config = dict(
    n_layer=16,
    d_model=256,
    n_head=4,
    n_kv_head=4,
    head_dim=64,
    d_mlp=704,
    vocab_size=524,
    activation='swiglu',
    norm='rmsnorm',
    norm_place='pre',
    norm_eps=1e-06,
    positions='rope',
    rope_base=593000.0,
    rope_fraction=0.25,
    qk_norm=True,
    attn_scale=0.188,
    bias='qkv',
    tie_embeddings=False,
    parallel_block=False,
    extras=['short convolutions'],
    init='normal',
    init_std_qkv=0.0404,
    init_std_o=0.00713,
    init_std_up=0.0404,
    init_std_down=0.0043,
    optimizer='adamw',
    lr=0.00189,
    lr_mult_o=0.824,
    lr_mult_up=0.636,
    beta1=0.9,
    beta2=0.99,
    lr_head=0.00741,
    grad_clip=0.5,
    warmup_steps=465,
    schedule='wsd',
    decay_fraction=0.473,
    decay_shape='sqrt',
    final_lr_fraction=0.0,
    batch_tokens=32768,
    seq_len=512,
    doc_mask=True,
    train_tokens=363000000,
    steps=11078,
    dataset='wikipedia_en',
)
Each number is 500 + 50 x the weight over its row's rms, rounded and kept within 0 to 999. Layers, rows and columns count from 0. Numbers have three digits each. The size before them is the row's rms in percent of the matrix's.

# layer 11 MLP down (transposed), 704x256, rms 0.139, rows 231-267, columns 0-127
098:547532587495574470483520511451468519484473500438455599542548518475546500544512480432476574531517510554492486472461495477508518303494411479525553513533441532439456508493523409497515475587441541528438472513522503560421455566505502503446467570497559565548468489501553498550540493508573468520505462550474368505524490488547483416508482512462518492580487507529417436520569499520435495513542
096:466553520527491567487565575552474508450523520473532489467507526469476577444524553497462483558544569585563506503421434482465447464557412546514463469492467552451418473583549529507467377546464478483521468486537514535476479485507522504541542489551522566457516510483466486551491416494470464444463474539446465492522506495458536478519513588560497525509521433545472411531484572428497461566562
104:496581596507508537451493584499406510446438476516421518572530433402469410491471471533528493496508509571571464552530457513430442536444568516459545519451513524473478554431455479522458523474545479546504488517617525475521534458435532575490568486487498590512541501563471403485520533401451435466593496558496420478506461523474489446524500548494542485497515424471552494541440480509518483452438
106:452502509506510580546365480547559515528468531559525511494509455561510492549532564451546499536467519557483443533498531571470488450565427446481509464522460439417411501526456468593409549519555486492507471526453519497460470470551459400456484535393593506486524525501565547480495516356481533429529470591412558541428499463456582457560468479543488532448564496452521476575531498491561457511602
101:502483485483438503441483507549551468445570491466473470481534512536502527500536450533519453503407480456504523510426547530532513423558548521513464543529474446505444536556509471491428510522477494493574418521414455450503554430508504508489475473525501522514561446437481490541508631473547520512489480523544535471537611583548524551457565552478495481517526619568558528526551470541560535454459
099:462507514514641545365489453603480451483580522562530489478489520493480484452460532546571453458429525552519521535439459499441450494507664553569403512476477533526414416540522474525449446451493452496487480447563414525471493414508572483491506492526524461491513485550536561514579551490607557439459406503461487486411542427446558494509455484581612518423576520551603531409559471493492457598444
098:501520508606511450424478488409435403448492422514427530495490511460420476450601519473613584501544382542537452596475373443473560531534546466396458499511445426501485518558550551521515499514480544479547510576512508579561618484464520532467456509506523492500517502515514547536540513574570479478536503501503456548537500456508503484482434521513500423502508503499505512528524498484523391462447
099:518533505428465556430447447440498485483529541524556541539552454538555546514480499492612518508424485473591488519515463477450497572470536487515440442542416529524509513534484432521377557285515511541540523453461569439533508529443476445462522463536474450493503443490589535537460507448512431586523495488458468512513470471448493517525507469441502410442547510537464541395499486455482517435524
100:574599470471458520463461425580499453527527491473436615396477536534519514502494511438580455496589510524503430544516522576459518514482472511570443478560522519435539458446578468520503450539618431575504518442555584560443518457382443474510396539496584461491498512503498471516457548449578514503532488525449528526439445571527460506465434538540462512448562430473490448470552603513466601488503
099:495607499563478453540422503534445575580519561517603513511486508492569517522470521567533472401415512467520515471443454507547425490531520464461423437495568483541490441501501529551461506534582579491528527490511478422441508464494532513498475484496479522439496496508487549495519553519503482449464491531532575514473584538559548403483557416555505380480515524478626467470495503506499434450461
101:493543460399436532525574461429460476410495515449557485582456551384519546471507481516442571464493363515521527509416529457524472473544494419522424508461538470458562411564554479450515527458475513473471571471463548606508505535583471527514575449500505540501433545471445461479385449509541506642534535471535505491448447453501494434473517423476498497540512505455498497501451474560531399485552
099:530515561509519508486485434572575467541513500511530446463472574502519506480490390531468407506497467468487506531578502473533444564492507514536568462469492510486483446445395424543437472503464443469572440568519517433464556586469481541433543598558492537536450489451445452518489381529580542523505507551452488561390508411497580460478403470469526528511516464555508516534594483453542540490517
106:431501437470452506479499546451500470488510535558540440535535561491487548461455514533536448461557497503529481539548435501480509479476488480545480539488479546486504550436470525507438441491514558465405468475394509498427523512510459478525481467470502536520451501502507456481493578609520465507495476430577504509468406598441505477449468443513464493451488499476513445461522467496515555617528
099:521500388504485537419509479513462590416467421443484582496553463488496497462541472536445487509396555474501543510466463586482495490565476557583523544475487534478486498553478400501454473503509523553484449509502432502531418430531448465453470506449414581490519466476480489561453501540527509501443567575570561493517494496459436557544517532439516455553390455422476534473453550526491538467421
100:574491561492497502566552541440489478429548512567456502477468399572467507473582499516464498549557490507495492517531513533558457518522465417456525533470463435540534435464583513559480561499501469472509595581474532588450484470489493554373549448454455479471545559512376452490511572532532465440439455562594346563494441475512557545544407486482472489478550484543557512455473523501487505544548
102:493524542560464446513528498547533469505563570550442510501461504548515486587600536490465426540415466544547500609543584472499465490497555444508526513523478451530598422470464501457527576482419507587520499426421511457548587513508575546556515527536451488542440424420529486433481458554564493511454515529541487540431393585535550481511508529470483486629537428548479502607522560541445530544397
103:499487560499490508467444407572542468497438521515474535513374510489476559495459525442423483457538493404583537666535504508505526506481518437466461506520462403484461497476493396508497545462496445527510542451560566477507487554485512484508512391468559500479464540467482463518472558468478514488494539489514548518479376511490570383426471549590566491500513561506516581573552513474540454455521
095:478536520489448570433572573582513514522499519514500537518525622478645542576547503533528436471519459590494564491511517510552388543503543552507453494581378443512555478489522518528550517391557558496442530514603491444599507446454506519489550445490441467553499443546452521566510507563462537541501468465514487447474455540442502435449586542491546472468651486550476500497460504487536456518497
098:525581494529444550493477442486432530490522559528564405486411456432493428592496544562541553532502481525567491489440517455436562528554526448539385511578517527484491529431473559488461432521498478495458544447483576465508448559577458459450489480495511483480539515468534499558593491465470509521533487350583512489379543528499540598579548602412506539446555610549541466501404551476555539449429
101:362514467533555627475484419511565437527528498447508543534492499598563534465467432427502489478462470474419506507512508523518520484454547446423402541506516506478584445498461460532535582539556500555506469643509494555515470541454523600539623457487501579417570474602499537491511550446457542509498566502412500477557469565468533481475484533459512494459580518543488469615425507438494541502539
101:466585456530527511535557471506518449589529496468437453520494478487536469479493579471489487476501542515536461595602559457456593533575529464523448525521606449535520557481516514486491532460501509506465459524503489556553458561456449530523542494568530412508473471479478596469420472576485546530428418477486483460559582528560427554537385509573557604521478406471522451457534424531411540529505
101:576402369428505449496578493488477469513512496423482487532500456424506454469494487450599501514468514594532511446540498534438455614515528383506503441527555485501614511465488471473509440459531515478511559475562508491503494470536532556509517516517503501381449497497539463464470500467458435480548599504526448566520506538538546475559419565459460570542423610537562566465453520596553622595452
097:571482491482418481490512593486529495458477499593505450587526516518503472538560567456507461562495506529502484431581496606528503515541535537461409499511560513520478484471521443350500558399545471500508462449493545562560506485560569485542482533456437500582475536528509539537372511476525596472472584482508480527415532523519496508475531497505490510403431475546454510555511477531563541546496
099:545506622542545572530558466478538453472517621501563543435434498598536528501469490470512534442455502476432444433543462591555531489469441451577489530519479482443512481420481525502575528488472508519505490545412514526546593512511434409465524512436521585449581495550528564508419560511479539569514531526476549479518463552527491472462520504431497617511466569521394591526471465530414496458405
100:486551441613500436492469466490490495552514522526515551507459435566514522492503542570541501491503466476530494534374521491437467501414535484556478540494535412466522438503530546517487488516428544458481501592509527562478497351429508451529547622588580537485517459393540521567602516413474494549487397505497464536471535512591487423503415446475578509507480397476602492576498501523548565493554
104:493428517548531510530495497474597554547484492468505556504500529537437511466461481550501542515480506494518440516422496444448548523471605461476534530466484472518524537493527462479458456459430470480590502561469519397520451477534456450516458510509564481487456425467588568450434456434483477507504532518487524466528467489505497512422455509405534479465511462598517484396484501529433489525534
098:535570563524475418514557568463530450448497490533491579545503529541422527488433503453515433554583496494461523465418406558520420455486517466551481489459531537533539535386563526494586482539488534491489508422473461581493474486519446481574555479420561518508497466422543522503503511459574409516427588536587436529525506470501429499503540511590532530553559475497483534457535507516418467523473
103:469535463535503521432474500437455493501519508470400413443528513396531580463552500485439552440498438523481518560553487531544545569541439480505491451484509550545524519506453558493476471552467511449503403499481473500428578469460477407545501488499505507486476566461487506497517593556579498501569499479483525449487542535503462498489561476486486474482532417491487499540489517575513575506556
097:490482433482421542462512410548516468566467636444448554535498441546555483450469457530541413543484502499537465505473602415569602498531524548457551481508548411555441410529514566462484461451473578431466422547507534516561481474478513535454450586496508400488456436542468565441476499449482538469491406446448500426510534551532508423432516506556496543462492472463542455520390537457604534409523
100:421563476529507442494512583515443525534453454457562514463470578485474548380549542579516518536546532490389480560510465490507500431483489495468479461495488577531486473571488516566549500497364425466500523495531492481565459544565482555531495487500502522573491506497477548580518428531531507419580478510531385467471483494433592561590481498441466565428551531540393532460429498553435518470563
101:570516488548549489519514547521530478535415488533405472501451368557613522426511472521443519519534537589463543539549433451433527479494490478484505462519497558485493573577437465541527549530549480585496435471467497498598521438469501430472632479510510489533501511464494468501454401438487488500428464476610550563425423496528537371536465427535429510435503599563499465458479551486523496428494
106:541498532510471485536437489472514459520515477446438494580515475497579471485462516557449595533524478538462461494507512501571526515451583532538408445354526409450546510515516521508474558535521513512545509491549513478491552436452560479543494499432413552547477483546491465439437367540522529551435528465422490551547468452512450507413531483571504483472485544520433547469536550581477549512456
100:452511504477447581502434515528464489469503427557550503572539540493589503524568528546437505546528561528523524521422479481546531495479506519455467499552404440516457541456470472603516622650486455478526430509610457483500485559467506534598509550578458515558466544507522504465492516474458542432497491500555536469536446487452534459594555479486398499576533552580506541481538540522506390527476
098:529530419533578403408550572484531558500561452438589468557514528551498456519468496463493533386504466510538508527511442548462485560540503533556438619455536485565478485570522499485572506514447419515383542452464556515474499459495501499502461540507537514499452524407457525541536447487498452430549418557471509521545507489433461458516527608522413543419474493558529511598475461590495482457512
094:440408565569461442459415583475555534484494576511533557494491633513524469468524449575477488505470525491511552527575517448498487454524464532520507477530523445411557445506499503509518546450536440528484519405412517577502522639540400506549551455452536554575489460448449444547484508500455539430470450449480444489554523482469547515519584488520496482418443460518421423519495430522434562537551
104:426509476471495477469653537523551544471413495324510463472417470488520575476517558508448489520480537480460483531559511431563581445442485487508516522444533470461437438535508400442471524505451523444465592452467438509559488514545486495488509527547516510534555468545456515486543451592389552495526533493567448547459474563450542543501528560438536425519547482452553599461436566539556483419521
100:483478499519553581547456516508496463474461486549600502512476610507567601477556480553460537456595462484499563426456491603460518514439609477456451450468468531512502576552504521545433502502508490477401569459469446545577460550494474545521419502426456475495553438441471559553422460533549532536513436472478509491444593502464523433536506556545486484481476553516478515526529540531494531547502
# layer 11 MLP gate, 704x256, rms 0.0938, rows 232-267, columns 0-127
101:527458522535512508416435443450518459456462439500386447392513560410460487501508457404524529569549452514486489555498479606472521521489610492514501573520462565523609473577476523562578470468465498512530509524451590523414488518485516477551581615519521537441535487450468437432493546469477483519454502467554485507612497492506509435568539460468406511510490559532455592545486393461386568499498
107:499557518471465516483542494479523515501505491546492519517584400472567518565544532497393499496500443522520488544484557406552581494459422494497554500541404508544435562445552547419471418499438442461435466547437531388464427498401539481439458538538583528577519307548460509448511453501557543459531479515510542475556497514491484503496487436473494567439573560505543486529514519531502441529524
103:585310377487547545497582470564524496548434531545526506461485419486527433454470522510563598506595434480511508589399521507534530571440510558434476497477501480431449538488491546545577520558372439380516552469500549447444570514418507455548511560553544501481464510475566579480524456573502456446424480448515544424484475543458474485388465525455488478455493556482516476462468594520457507509462
101:451476497538420465430459534543525510562484374437504561488550519509525432458481513511526484608616488470499491480498506425501577505544429612501448505483515548465500557529468457425589489513511416428478547419513538505504449517528552470491388497496560454474530482397486619465484521560464464539481572472576431534484532427503448480404453481531528517557501573475467544542560525513511530507555
101:410497547547605425492538581509489563494502480572497365510557539463553451589497541494434444641483441500502555529547536542480393553524509458527493569419527446505509563510495576568530502477532447519442548415444498450440577522518513493360517507491534521405579513456521572499506468533492505544503486526571516484408431516434512552560460545539492453499533546517567533507601488526440587525545
098:433535517533496554445503438483470450438525554507542513579472502548475529478428590576467509500490363523558493468443461427548377476519499462413555455580506397425496513492409643525508519547456486373492573432485469447496408508568510491451451464594474593447560507463546504463536496593502563443466524496518502561423492502463532509517521486568392551461473542516498395540506518507487460545539
101:515431511489556515471468445537514531521558472462532610510480496529481376489484543634502456567545524569522459497477532541506471454474512585465541517503470519406494521435483517622606517516467544586455436480536535472492464530447542523539497450478551517563447524461535420469470496549545562479424533453497586451512428409559434495392494414443474496482541506427493488574584480575464394443499
102:552618480537486519524537536598554559541499557542472549485521538475504557486575534517509506617568441516515446564467516525519442439496543455489442585563493411544469501427490445539441454542507529547590447442502483484445452502446483484569483419494516540534489584450484441624570549478568423535556502586459497519556399524423569546547538479533535478449474544526442491601525431485520467509566
095:586477521535584551487535493550512474472509455459473433479578547393493542506469393559515504497515461522456466641443449574499522622451509387560495560494490461558514454503519480601587506526414528474573465542489511501571470391485477533467577481514491509462507525496456529458485520540495431546512419496486534509484499454452510490535472552552505487494401524506555489580516531492428492462525
103:543446416504505461399494507513491445395452507479474510495535540480453473444477524505507534576470492421449491456462543559512508481542454575439534463451534504405528441563477362597557568547503530531529485574515430507453504547519508488452511503564511575527374437360570523471550488479490503554469527461586493556500488596533371499531410473530496547476538571513525401534529477478491457533595
100:452423515468486606452469456562460439521474481469571502513508571506543459440494552479495522474587570515500497576429468466519482617525484552503589473570454496504479532488496516502579536496461446487465495482526550531443555473528515465491490520484527443534464543453609477495490536562381521531552477485423519463560565453464608425395578486563363546447481525585487373580511520542556504480498
109:455492470578557485522538487535545419546496356497505549476568560507479476429486489536561466558565512536576487490598440519465478559573556502566547444526505567508428606453446528567542438491570522451546406471509492601552454507577504440496456529527491512473470449565474501494480484532495534422595500539455452435546541501506507466494515467444517509504513587480490477577431501547451460410506
102:547505523568583484437579523532501546500503472555541541498413561568526565542467473544480515455558477395582529550591484540542576549550484580473461593544532559538504553479511461471474522425368521477494407396512541455557513423509613516456557509516529543532518455414525456592506469435372438517388581462494466475503507564461524525481480416504505512552496533530391558557520625500506605527546
104:539450506587436545375515528542519555436465603442554465438412592469445427442481531474430482540504468531574473547509479583476524507446460518593438493493474463530498582542511444552619515457474464532455515568499517500540531468448580486460532451468497497553500519534524548433548463565536534505441488480543567483539519467485461478531452548471483396416579541543478594534508479657483516477534
100:523562515506507550421563523481452523509501491515519397431601483477565490551406506449541442512524496469476465550531466519482501542564496482423535509522518449503548519497518434509530543494471439557445485473549450558411569556490575458544541507536513557476559472364403446490416497472411477597465531474548588489518445450463441501504481565572517555503572608468534510534510457416560593502553
101:468527456515459487465469502502560568491534440483497547498459523402504529437481468434480438558504402478503515578541484489522484519494531514632453537469439438516578594439441484465462508479558452478511485579503594512470550540476504478498502480520517425462489481465411494553471494550431519465475548532533486458531456438516508462426595462387539559507371533579443541506454543539410514576492
096:475488509481590519534593478431592511431531485555510541460498575516490550485606450600446517549579451479498433447481534531531503497453466467518461487462557520503398466429529506488570552505523504507496458420513551528558443437486404449505402474390481491406505599449413492456514581548525531437535566547509523458516524500500575486528503516523469476352559565435596437591529520527598517435493
095:436461457550506517395440517565465546528528497484564525503514494512392457494438460576560500580548563593534389529523479413521434497516480511488525544572539536485441531491493509534451486466507581461591472465501483489497455492484406406394544458503598502526549567526529445576585558467450486508551502546500550515470376448570479472484492406374487472424497523511423480568512415553484514592438
101:524506495600468489503535526539457484512456526542453520576548513523540430409435498394529569557534478527510477624503511417508459489506505494494459450373441530475512497421542486506594561525549519427472505456602515441464406481540441392555458460595458575505538553509426549497547500500563528569496437492512556419500515443514456556514517483404491449545511493465507477512465513604526486552592
101:574396452679490528509536474537563470469450474588449522525445417481474472480514495478543513559505421494514506463508520475434467523444457546484544540554444443465494405501534573503498543509444536447567478474524462538504351424514553527541454528525463507526460552422555508497533419554500413460516610533445491530364500501520619482487607435453500481503486494580463568576495468540581514492492
101:517508518508478515489525465550514510476488537512470440480498490529431497546543509469511509445528428538486516540486398469441507464485474526394456461503442575408501564496596415449600537461489493434541551490412537537542489555555510507502555480533530658471485518540504478498457532443417461497516475596512557544602539437552481413414510419586548474470462446530574553470528491491465576590512
093:555527486485583492494502524566577518509458472579547469443519529368440440599588464521637459559553490449444525491485523576446474469519484469549591530545635602548450521443483515487511376495466577568451572517461452423550539510514485502525483535479474365501483511527536476511588605600547529484478515466517513489466409501491570511485544448520492535544539458586512518507587449432573546426548
106:472569474560540547470485510528488478530481560488551461474477512537527581432548493454474545542547402483601492543524523415462570473538467524346538553560514671534459514488434459485519570547537500509466448553477505430497538510558506444475432480530506538420558471462508606482580488476456427421561476465609525576390512525501454542513485453491516534513458554464547594522484476429438483592491
102:507468426556502501323536499569529464489485568469462472527469468598556517426629531517556449585495472495492498508490472521440450584580449489564511423519475386558468524517453574541521521456625484475545454543449566514447507418517518479433511541602454525521444431501499529426534499603505473438490448523474473547508510479429544498556441473495438463547552525487515488462576502456485468515554
100:604463512498581540496531490487448400523519520550493508565389499492510452529508498520540553423476528540384461478509507484468377518484426475511448484468516605431456500468403469478522472543451602575575535565512520498496551505560513431525475437520520600444399459511558498529500472540452549509535538505501533602474526503543542534463473468498455514480493558561580449603462502477390484556529
106:492428517610532511501530427481466407525474602513500508502506512463629481509442430463501460532480445384509499470438468417466555551534441461452429475546519488488445597542515507515521515450535452424513442470477517507395458478524479484468408485544444436543399411556558567506514411429523594543545504508453526471498494499519497597481520563531531454419518523591579536474524532550445476522550
095:493457540512550489456440572533540491606523459512475541435447527471449531436580573493501421486498546489489546458363458456493556538438449499530587470511508460490505519473406523555538466518482544514643488448558472527428414514531462456418522532583516425579369484459489533508465470476464423454485525442507574475504472420472513446642468560462486464483408552580572461500506368582399482526414
096:618518487539495478498529496538499392585534558594531479490534501543452510478551508520424512483448507586465453519521375571431468464514525527455491452434553452468452489462486487473475465581519462541427447456473473418537423447480528468579537453588617527501432481493526465410581473504544402568551479552567511511494523512543505482491592591484483455501414515445470428478497462483426526526561
099:458537501565505564475622513540527496494486561446504465460523333451527471532564558615500486573551484483473514492568526531394507463537508506410548522469508511532579517533508452574500429460544464449490471588467566480559492517486535443508395435508567462495504495358519518421487530496441570483500510467424604466483497466519530501454532575493514518550461515524500504419490416585506469605498
100:529486544559544561555549519502496533495540560576469570433477448545481452406504479498537578489484528450446466483485401467588460408628532471510520481512541562528432573454458436489517460519481476510556485606497598437477555381434421459549614497518494479453498419478498464514413529564517486592471456492534463491507468509512583603493432454553488478533504516522597549519451475509439581493487
102:559476474589591500417573526544535447484493474533532469540502449554483458545531454542556471502583527603529527569575484482438463531521469459533472569502588446468408519523454413532506549521513477465483529443438497428465522395538547523410555519535499509543459503490581502481397487587599516472511444562526550402538538503469610555446589467499614470486521574573455525522547531507516417471536
101:499510488593447554500445469445531562510483496548585505443498500497500526534437543515421462459498385443522518487460499501455446507591453433490446421591504471443555592491537607480459456411464491476494457463599644474512503440494530531429359426584480543499462487581417613573507488425472455388503529603462458512490471471523507601481520491495523583444467493514446384558478527560536363525527
097:522529446514439431517494570632439487419471521484493454406476405451515518476471554525497467566481446551551453516460419420460472471492485362441534501555529532511457619507506499561462455494502513552538548463386525624485369526452564494469534569542539476537572434491501482387399577400437539523537572426551515453410534587530557417448498506581459523507486494525484447494541473535430549523573
096:543466436577402526557527538471471502576550508523394567511447523436510407353513508511535561459518396493542539443503468467399492539592484526524533420477455413499548517479512394648514478420541512503500451475510557460514458450485490425588545545487524438546490484527557417443449463523533489465509475432421435526562462515465593471502524450507416488439563542564506465577468534441452605535542
101:540511459630565557541478577544506493474505450451395577530529592480513498466459448597634529537492464496482537568505496515441407479542441488515487478438503516477454520426500469487498490527600506469573513518487489449572466448623550369604531444572421443449435458541502508498477512455569434522444451512449533560491492523514635535530506549412501585501398503540557493485434538526479546537479
097:511429582451477577353437510581506471454545494432514555570511424550414487506542588479453514469508463549542443502549488518495483591487508499599475564517535528435486492525585446518514487512401548536573364518511519522478536520521535535446482474454527507499514498451467546572464456494520444472478462476516521397541472445572533394478505537470549446452497533488498479491501459477435463454495
# layer 11 MLP up, 704x256, rms 0.0958, rows 232-267, columns 0-127
098:456422406514581534545435467420521465421384490566422483491469540484480479458477434463574522465534447592446432492492515524431530515479546527547478564353496391483502529517482493566525521512462558505463522586447517415411500553511482571490483546396428420538510433525485489421502470531447435477549560514486393456497426557559556524482477482422374486452536514452556523550474465518390474516532
102:531526481485535442527473483383419621545515461547494521444534546492417564550477524513410623498510572528411482613587420518551458546479576436561483500476556598510473570553503540452542509455474559476407425537542520471606535516524556490522444583481520436512528537512536569525518454464457418475409451568418581429453437574444470560474499459536552489524594580485520449473540475523436496508556
107:479485517476567479448483503525534452537543491471500504532588441461527545439496497581515435455515480475561528554463499515494480550453647374455570589560463465521470445580545559580479492529474449527576532473452507490549386483497489577433603553488432516500352514398541496472476624584477584518526390553563491433467464444488624502485508429572438524503400480436443586446556497500488507443529
101:549463416529500399481609568465504440532594424580573509500584489539525483465510574483444474531464505496466535488524498513482507538478526473483617478451517499475575526550421522458478546477506559542472496450482442533456450486504518589439490441562495491543548470489493556538586525502485562526547527457574513384514494542454480574446548508425465598513502546500536499466450491521479477420462
098:432538498532522501492559457433504595378436520379642578546471504527471418440450463578512477460591423482502547599479472527419525423631463488482417552506416497539486536492499473442523575514532455519565473496486502559465400530522551587508404540517493446487498556506579524609541512468398544449437612447561444465459457529518492608531534491486531504427518518501523459540553568530517439527434
098:567507500488480521517508599536531560566436527521475502533541561463491521480590532503460510388543573526519540359459504542483445543522574458345461475486449552468585475573523433453543503484500576473534536511537387521488515523461448510486427442486541500436500524461451490566502539541500491543390456469513472436723544505427537512497507529630482498452498472470487457567537495506514530480547
098:430522596474494488525444525543376562479494497364537506457447433499418504486554591505560537488518457471469525558423459608440505447496488473527562525495539549517568527518483527544460451540504525506486463544486420389452528526480492500403594611556517373526474506457541431584452428499456501455474556531613489620484507452554520547535457518438472469464535438561493507487543503500545559546525
102:526410502574445429550551555505506462481487401512400570417514506445545525506471485469530572444476453540447521460409529448521429501496474462525527520504484458489505561537435461472510466565472582373521607386481504577445432475482492489535471442506473478526524508532540511515394580515445515499440445457549473450545497559533537569418474466495479513548521572481405471501522481487403497430479
101:539483468510511500509532478405480488471602464483476523467467580487514502479435472552460413597600480541433554536586491487407591409486533434566454566413483505562568473431489534561488409504492553455576428488551570468528485430510500525460550496499492411532429491538498547579414502610449451494412551569461549528521461506416544480555519490502500433605491491451502443510522541447512486470611
103:598512483503574546501478536515587518575565523541514423442533530546489471496515517459445579546541486481540410470512489493425501444481466500560508462419421506538546423495625424403451567487529438428497527483470583646458464493456521546392443468486513558550559426491529523469446540489463580575448510578489559603503560453454481513439431555427571456482503482437578514457570514593506465522515
100:480537491575516506503458407569416465507540455488493581476489514526433474502412511432479504504512524579502542485426589391527494521493613474568532450455447422524535487525449467527530509489487403520433463476587547424492580542480553490547490542484468513486528539427441459515485412552438468498537535542408442505488504503547491555464482436478501523467592526494439450483536547530471509528457
106:541516583522470504508544434521528560450510493506470491426562430462584536445450590499442516516438473444417556497472551519495559498469423525536541421451489521465545463548630512432580460406561439523472613481429457495414368403538584538478417501437549443619414520534445489415474478520463545531473527433490465493408453483568608487476531563459498474549480481495521528437495491463488540538513
099:508482497505426545599546413521601540490458492483458474540499489418547479423493545400434580456503440560517503387523399492481536471457576516469446512551603461533473509493517593500364549519489416499459527445505507441474529570420564485436531432533567471631549471487533558471552641495499454501453491528446443505531541452430546467573517485438537390515534457550439525504485529530507515534566
099:445476499506548529443476516490353505611474613506422406491470452526227489445520603458506494523492557487522531445540477489551425503567541459521497431539469467605456501528433542542468507472498474522457498506537518594504539462511508405377507471427463551468442529542573456467475453583446481478539543419468469473495503469477496442581526435580479479583515442474568555530498504561453559574476
100:500459433527518521545430478457522554574540559450360514560458541485519491538552489525464501432532507503464482536449548594555450440491390495478590525451508512418579525541541428542499457471427480453542487490555540454477534558579427542391506524512488498601483565600590469430512483487592472450511478422520503472485428432455511500535517501437487402477566510502416580548453402552466492511550
102:566515477534431478479549526442567490461511512544579517559402507407471515539543614514495454597477439418570538498464473496454555558504518502550504535502497431493561522465500535580500446414558534577457566536564466552472531387533509444522479536533552523493568492563483366534492493549420521430576482561555504445417540506558459451591507590514425477467534622489570497551451394539469460527455
095:539482556508492493561498464559459510439430553518486489426498460433609547583418538330483464411457544562556441491542445467587598484457479490551481477492530444552472559502491521476550483580471394523409410504528432490442459554499538545502583507553556487472486432531537510471427401416482548507449541496466440482522458582542461581476442535481565515535457521450554503505437586533462465476481
095:514474486455474386545534491507542530529499518511665468479515516525508539553475494601533521448513554474501606480515541498446505533498533484528513478473401542470494440537523521520496510521483476461481485459610507509460463509519528465486583511554533480496495481541567508401452462413565479427447514462465492585577520617568495514435423452585418455553504450542569561625476528418542512497567
100:538545471518426476555518524544574451540466474463407502496612469597469632476456615495506502530543437496547421403559441499472501521620471568533416543484542535485408520509511386516526484519559580475490464532527516556444552393486403490545583524451526453492476610502479426471503422471532468513480550402461502515478504528478480463523526447519520526546565581423574474490479501505526468520440
101:588466402564509431484492437467553456389449485465394533539556524543529432442467523502572471492510496451496534516423508597399475517519607508478459544514473430490494458413524533489464506463500539418496413538552437512493569509623496570546446532486595554535509495541506487530547486557461446499471509561512514421506409410514442523485449530508520490441536548449534471499427424565543528549590
100:468529496504521461456562562507456533557551455533570632503590509488477443544526553464515468545527521416557478436480459528596469525483527477483491481544552450566475524563443553464496602536504550579518458376412551451477454455532553489474445501566513413487500485445501456456564516561564414504478532509487523467469498537358495504537454536562510489497431493531482463502477554501555408480430
096:450576442507450561471513438503487457522543505482411563594501529569457514576459542475450522456436368610429528503473568486550528437479510479467482579383510531481515512493525520549493512576512511486575576482501480492556425614463349500510582494449568568405475545457478450561533488547525490507472532520491621504541563574481436502556580546589428400560480423474538544500459466534452540528529
098:550568525494497529537497450480531501499523447517437521433443515521486628529534483522560439430516442574474418486474435567522526506458586446518350520441530511554524471422603539580458498474487473526516534576626580518569514492531633443460522629506414495502490406483422499529442433461500546516485552591516541551424529424463527456487551531397443502572510461462497494573489535537511531572560
100:548501580436500482568487405533584425509413496477474559565564524481492554531566482466409501555504488539493453555546501546498490426563468476533471459547580585657424492469474477497571591549474500470546554509496504462478481443500502461510561483497452562480516457452491476535482476504541442487515562489559367453437535508392480583603423570431517497566502469585491451471504471496380518443498
102:536622569454480374464510569476594403505414558549513450502543598441482528557416593468492461488502489502544560448423536508543528468545494472439536546485498358575538563599537480533532455450488482381425481447445582466415545423498444556477453509490464452507589456424480524525511580497484471463439502594554459478433381570534533391483497455465538458467507491495520489575511583553441623397509
099:495458509587480471436614470500480519494476435435513485585432480469476572470492546530545513587491515456462482397507474503466523531539442504479547485464543465570467484484433513465408458488462475526530478474550488385474530429486582489545513480484536528545545528462522490467545434522459491480483431524424488507549519461494435435532587456513440466487377479441490521579511481583581551517473
100:556502514541522515478441560488488537566447496518536575485453487476484495489545527461404469487589490501443518492502509538501456526469422567541494393431493417401307483524428543531539527415453542454625507482481580498455396557511455474374499468494549519556480416518505437438501422531492529478502584387546493533465469392474584428492445500478466458523609442530509479450594469527401496490551
096:537500591518523502515486523436495579563537462545451520550468462471502487540487441540543503461532451550401532512514621525528570479557438497529566373477539488491510462589451468564501455474463456465537547383445532531483365572485416486454404449552464472469533448550425510572525525491449562455480522578474420512415391517598474507443570506526443493534527488452453467454534496515556487374507
100:485488552426481459521415562527469457477483463526447489538518562461628468465447493505463562547506527513534478517438426621537479501470443504438513428551592496507505458435562464539474550522482473582430537545448444523545500512423485417553546431364469424437475434414483474493533497553493488491455535493567502510396516492537572402427511435557458448530478562475462506541501500415587412518514
100:447517457518543475573513515454569460468558522477508518529580492446405506536456532558457522541491563504532500529467567526511427632522523525530444594437472489460525460460581565591496494490427467527490509422554562505501552443555585458417497456475529507512516585515503540540538490495442401503517482486462495566462477542451479383525540431444488481444476437576572396570503412551498512506576
107:484500569472571469480552436502547485515488519454497536483447474454519499549434475532563551507512484587437473574620562621518424590473444530558532508463576511521462531495503523415497479467566488491483544479450498553522487420469555606483502476460525407456465417514479392482454548538433534450543450579524562581555516468497559477520567541488561484410535487491362496496529466465445411470412
101:482481525521385515487565462430513546453456540463593484487547388472495476534482556574528471525498532373535499470562492506606449467520495448483550480454447516490526499499464443490435531444565439538465500484401440546494598551588492521547439482492490390498544510503521543420428426503579472482437614436511461360462551530481542423602552498506446572600394479435555558503436505537514507510491
098:433508446512510449491512486422537470549585450465475475543487512633460544517467479495570547479489463524462495493478459528447513593646496499398380501554533551536413509577491544433582523483498483451519482422469513548534477539542485502513483589455549470425558562445474498450492587492492405507422465506547443557452429434439500539523478558524482452528519479403467525504460575501550504448548
095:550442415558496471596509506507506472474511484521575523475554555447510485447508448453495483485509491501383469601448518508487563435478555418507562553492453494522472573506427480451438507589558532495473418522418529567573526487485539621460498401464494476446530476451504477389513528627475459447503524477439530442523515561526451466433500531389470503532579453443527497511460482509553593447436
103:493563439588528457520550498499405420498492451503491546476597510527479503467490503495431522478570586541398460461437438538481513493511514617501476553592534488585490533571531544485521434512517539526431429532489525544454411491508506508437488558425496519475454492533518450575469497463484562546502426563494430558471432448600500478528468443563577494533521565506594511562552573437535567498457
099:537586551494547443518530486518581539475466595502526471469492593488568484552454481507527480555463498458387605441467402601542490482511537451510483538459525476527549534469468480540566432522540426550415555434591436553460463553557596540591605515524505485460537482403545533505508558527511479502495559521499406499527563500567526469474506514476536520580595479418487421488561532493547536506570